config.yaml
positions: "learned"
optimizer: "adamw"
decay_shape: "sqrt"
batch_tokens: 65536
seq_len: 1024
doc_mask: true
Each number is 500 + 25 x the weight over its row's rms, rounded and kept within 0 to 999. Layers, rows and columns count from 0. Numbers have three digits each. The size before them is the row's rms in percent of the matrix's.

# layer 5 MLP down (transposed), 1024x512, rms 0.0249, rows 1003-1023, columns 384-511
104:496534457529508529475498537515513498490516469507519521491480482540514491484500525516494460524535513505520489492457475491487492457507486515486461479484529476462516461480506466530520464502542540478506496468501497512493494517507493510495504505522539500513504492474509467464508504497539493510472498521523517527512497514462479548498476523533530493485508498526508518537502509545476477527497
105:513515507526546557552564539438535483472475500421463468504488481495543487466522497511507511519498515514505522481501536526490511483519462482469487518469531512496531525466506535513551536482529518487548481502493446480520461510507488482502518479504454485471511457492508523483469492496501503490494462487527537516519497490456489534491512539467495540468522523524505486492536442539496521492479
116:470524469508449510523482524466506541457510517470503508489513550501484474505498545520448499516504466493488455485485463501527512478493499499526454485471537537508499530533478435512488412464533506471507485506487507498492547478550483479515510450476478503467537534505527497516508542526450527499483487485512526476500524474522506513473551469477494552458504495512523530486539473471526460485559
098:539476512496489507490521456527484485438523496503521531512510510489509486526489516542518484462500509519496528493487536501509482528569513511488438466533465461478533486539468469517526466481503485530498533462512507480474536479512543522511471513504526516520516515464496539484486460460468502462518508496509506498517498539501484499487487507503471508420521494512487516506488472506507492477524
128:500504494504498535450490491507488497477471530513494507497498519487473468485483466474498528520531460486511512524519491504516489477473534538511488508447490515492513518486475479491457493478537498506449518496485512528478511491507483481546478478472564494462464511475504485449527540527558480518446504493521496499455535502480509539523496513485529509508484476463512518491525463495500482485530
117:501477493464516519472482529504478512470506518513495470537477507480484492495543495469501538555459492479522511525517520503560528514481544465522563486537516508527491472482531517501493515524489506506527488499517526452496472503545448509485506523458507509475454485550511462535454515499517508482503455515437506534484511475464537469468477519519487528507458485470519508520523514488500498533520
091:503505546496466484525518537543541497504519469511437527458547494520534509480571551503519491474499484492455479462525543503491466541507475485501499473520547534483514501496450516530531494520498466517512474504494509489499475495582529511498492497487467506483552538533487495463505522530499517482514526454500489512532529490474475478502503494535504511533522527516477519475498497455513518472480
111:533528460509504508484524453499523497539482470463523509486498416518498538494509547530559523493503515535512485498520534501494496505465478504468539515463478539491498525456515523488451504521522481497492506488530478556502483526464520503487496473537515497492522519547487495537481509517531526469528484513568511509533500544508466466498515488497501505498485503542524467539502480487518494460490
093:502500518503514532520514498518492510511500505508510515491466458490520545503495493493524531526547486487513496459481484511499499522534548489571509485501521547448531455487520520515513486489507504502520457487488520504436444531549485503530532528473488513571501476486498469484522529497498491473536486514493502539495518512509459523487504506467520452478541489532533461485503506483475467516488
095:542518503469571487499504487495473470517490522497450503516537533534501478489493471471499549511497494474481484543535470482488519498506513458456498504535535508492544509498494525543511515450550466511513479503510505494486506461506488498539501446516500521535440478511533528512524507475533510550497511480508529549509539494500553446552509493475470440490505496501479504505463505534516474527506
099:542532510450513481515498494430499486477473485518485489489502493528504525506477437472470477516548498515497479467486519490483488493484553474505533499512530512480513491470470487506494471489509460491505501499482491477502516520541466457499469486507540480497511507509499530515487549478486514503431488566525540507522565479482535469507501480531515539510474523500520474509492493530510511519505
101:482490512505457467516525477508478518524486486493514491526513558545514524533476507559461454528523480469489494495480534516516522524502430514518523563475517477510520517491495520491507499536495495496493515557495526532493494470555497501497540485458499512539502492504511501508488501513535508478526531547496514469517528469476494465515479508510523451455547465437469538488436473510489468485520
108:515518513492505473529521487467502535498469504531462498498570467504487534553544508524497489516499467512499469490495473466456510552469492506461510481532475459500508491520488513499533523528488469507523511485481509490493503479509467525434473507515471526529514491485487487507478488527507547458516509496493510470499478479496495521464487495504450496460464540486497467514499525476503492516478
088:459493531515534541509515487447503533522473524515489472476488464505499500553530497529569539489498485478474484484504559479529495469524507487482517510480513471491524474477512519512513530515492540493495493504489477502505502546505483465482511505481471508526488501537525460490451449494491438548489472496503498526496481528491507503487509510461515485504494530507518508485491490477516502478506
116:510484496488467513513513502475479481516495501509496514478473501478488494476542488467483508521441472485535494496469478468533529468494460506514501505490500487493466534520512517462494470478511477517477525504440507508502490486508458510513525506485538491440457456508485474514503511501495524537509495532523463489485494499512504512454512465499558507498519483548480477494495541494487479482480
104:521459471497500459462487493495483527512475515512498505485498499505443495518542458520505494538491452506490460510539494467515498502503496482519461484497488499487487490541538445538541514502519519486550511462512488470507531484479507523536511535541477458511443513484485533553509485494471511506523507481478513516505487542451511495504509500517497518478506549504532451487481530549522496525479
103:497535526528488519504470497496467543444520500486485448496479470544514500573519523512492490514535524537497459512497475494509518496462537553474474515515519515479443534524545510512502527511493548516507502531514504538506510424490499469503507542503550486478493533520441520513463538510532477508492536487516514474473539535489497481472526507484476461488491467494491541481467494497512502510519
087:507471547484508522501506530514497523496511459532506469496505482511509501498555480495466474497494518466512502497479516477496499508505521511542508462505499479481508468505495522506502510483519536483519514447497456501508487480447474502504490536506499524486510488505487479523497482528507488519493506496494463533468533530489531468481463515551508521509481521481498494492510515485486473461515
094:583477506526470492524499488550522508507500491559502506481492522520503507537539511561497504508508515489484544504470491501494508517500531498495499500461502466522519558538474520484542529500522470486483464498464530484513524499474499520515467498468497482518541537542472469492520530508493504476511492479528466491509493512457518487514499466502476465503520496485475511482482496471556472495461
099:461519525477500520463516575545501496556495490513458505481497474502520491497580527534493526505469514449481514495527470500467485487534459485501531550495512547497506466488505449487506471486476511441466504492507481517489515498515476528510513540481499473497479487468494511541488498486505536493528482506484524490517509526525490526508497535520564500475523505486519509480502515502484510539485
082:480516472521504517561458528525508531510490475448506477482532479485493487472489495532516548502482514458491491497477504494508518507523541564494508489502472508519551524494519529475500490474481504506537535497467537536504512523480506489503516523488491485478504481519469490480526506502553488516449502457511498471520475508481505489492510504500524489494485458477506489456479528448478497534498
# layer 5 MLP up, 1024x512, rms 0.0266, rows 1004-1023, columns 384-511
103:495481512515460525513440494561532491496512499501458542506499515455500498522500530527523495494500459531511499474540467446531501483495478466519509488475536496498487456534534521522457455519503520479526492474529534461483510532497507474496487479544480521491509541529527522558472522501468474488506538477487493509514490498498509508515533502555480509445483474457502475512486503493506484528500
107:506497529522459502462545501522499511489473489489519517505513469494503486484503526490473544485478552504513490498543475509505496515482502501417498512504480494498509478514499501534501491487482502472501497484486511519536470540478527519525497510485474515492487491505526524554469487505516526526485481518493484503482517510435537475493550492549529510483530457467501500485487491482520544498450
094:537507532470479516454473460462495487472496452518496500487503537496497517511443483498497479490522500521458518487478514458474489449541480510528469469461518481523484490520502476498473473495539516480508477477456529521508515518506491546499445512457508509538482515530487511517456497531481488529485529473534477537464524513469524480505481458494497504516469557497513512460521451490520490522479
112:502510506463521514420489447500472508476514563531508498525479478529488519479468449502503533456471519480507528514480500500498466547455503507453488464515511503496484461488507504511479433506476516412468496492477531517489471535506501465518504513562478532485453506511534529547441513524498489496489494470498515492476480471506491484473489499495530499485531496503510526503502522461530536471525
107:508468534510486530510510500482489459504499510545510508508477467497476465482500513509504448489489529529478476519495515480486521502491454534490469506532483503498512476573549533456497463488495492500523466542520499530490506514520525497490512471504434462518518503507505528533481465498491503522506503523534468519506499521452528501495491517498481457527528473535527495483460506508547513462506
095:529502502515481490471504486535478485493510501509473528505450581507506479527448516515487495476483524489509515535524476511497533472493500488503525505508514509520446490540514508485511467538469555534498522520455507487502503505488511553499496492463506519513482505500519458532524535416517481538514508501499499510496476525496476489498494460505514522470435507506498472492486492501476516488454
104:515511509477509541515505532543506498516506510488506491547481482476500491443492548486522476448454498441491492491514447477524509521478498511507518475525503490515531459469487534459482486499495531512561469456461509511515521466479487506508521488503481452467540473552469473492518530518519467552491534535497511539535489497453474495498537491529507514475541514526482512480445514469501523488538
094:524470513518534463536474512510487498504549489512502531472477514515540488497512526506489490485487516498483495492534490481486501518449450506521495462486527539533499527514491477538487477534486467489480488470478507519472484529496532510478508497479507489558515536514472521496466468469518451507509520489507462481475493496525509485448486494528451513550503560508545472512521532444522505470494
097:504506494538557500475484544500496496504524536491485480480517499503470487479494561551530448499508492515499493481467493510510481554527482442479484498508487473504499498483539505518464510458511501488494463512492491478501474474471490530514477531478471513524456515519500521516509520543503500488469500478492519486542534509498541470474470534498502488505505507495483529525486506525508491476501
103:552469530499511536508511501493463467519535510515482530466496477513521469523487519511515533534497481467496484515532449523521491473509493448452522515446467511516507504532501540506477534495485496529497471535476462466453499493499488470482500456500534497567474485549506468494554539527519500525472496467467522528485464453541493479469544490524491476486508542479491482505531521511538470481487
101:486529515507518506484500501472499513505510486505531494539487463521465523453489527482452477479533486480531584490489534488496513522454503499516531514517494475511480511584512449468572518497503515476491515478498509498510550512506507487493455489519452542520500497501493516535473471498514471483483522508526481501521498477503472454545502504490514486495453517499520465475490478469499480486498
101:500511493520489501456511483502516515463503482505466474506474443493525521473440521535458475480461485503515511487496507506519534517492498521460541523475489504516561522515506498498535466507502503480506508483513551503521519510524455498504525510527524449515536505468518527524465503487495446564505535510445511513489501476458535511481513492479535437489512498526512492486458528506510529497506
091:567466474491481487511530513499487477510480512527503475475476467518522500486463494532502494521469528481512476491498535509527460532525455511506540542499480479535494494506501502468491547462487517478482477483512499476539528551462532498473471513493548498511512475502471500472485534508495521504481511486520464523543512501471512547523476493497503498557500484482515474503493486492505492517492
106:501500497564537521478485498529495516499479533503534521506490488516521492498519490479496528422512522490549553489477491473471550516394491529499513527513504517518487460539501527485538531516490487468568507463478499498515523525513534473515493472501474491507497493496547526553474543501556487488497505525465520543532519486482503457521508522543486507478513490501497496492466555499483531483527
104:457455492483503460473492512479500556503509532552487545489486504507490493480476554457476453481440516513513481488525505507495481535475506452447483500462483522494442531483534541507487460506467509450498468532490496521510487542498471489523541487508484480498523503507483530469454468499477490484523510511451485458492485494512470524485546491563480461488521509514499547484477522493514534509483
102:493512505533506510456513495486476512513475498521491512495521556472449539511494476510522440472524528498491520490486511535471462515505478513518484455524484516510508505488518489464448526461511470516451513494502521488496534483493504524524470494451531521523491515509541494513485446473513485537499537514441500507466503507449535495471494484475519450556491488517530510538518519508547483457528
100:473478517514497481522504461489501504515534496476482430433485488476507507489490504533496486543486492476522531485498476534508483479504480512438477544532507551504470469525483496511495510476470492457505494555522479496501479508523477466490500472513481488484510537483474465499505494546512472514472535490498537487506460525505515528481501492492434500477511550531488441517500501546486523509457
097:488503527470534462485514508514473491511472534537489500503482527443507469524449508516516489437462526511477496497530512440544515506511484468474485492500462481538445484525528510504505482495514538485500496452465515488508545496531542522519500487501532525469502524500531510510504486540445527523457490491501473488514488490515542507464493507524521445486472551468513491501533500492510540439527
099:526536527502508494498527482504497535478456510530492487499495519456498549479491464485519459507518480465508511513498463524542484481498481445490483515512494477538478519489508521512471486485437494482502478490493465490513535549552525539518476480517511462499496507489522492508482557513530522508512543562508465539516500505496523480468469447540447499524497529494512507438493482493495484503485
088:531508528539471509503517463489504456540513523535526506517532520506502477492480494496470435477519446492487491519517499516478540433505430499502499485503504492498493493489494487503494497494469495511529480523499511502506500502490565488517529523542520517482520531498425491496442516526494509546487494488486501556521501520490473496482456499501484515510504514496488520485566492473511507505498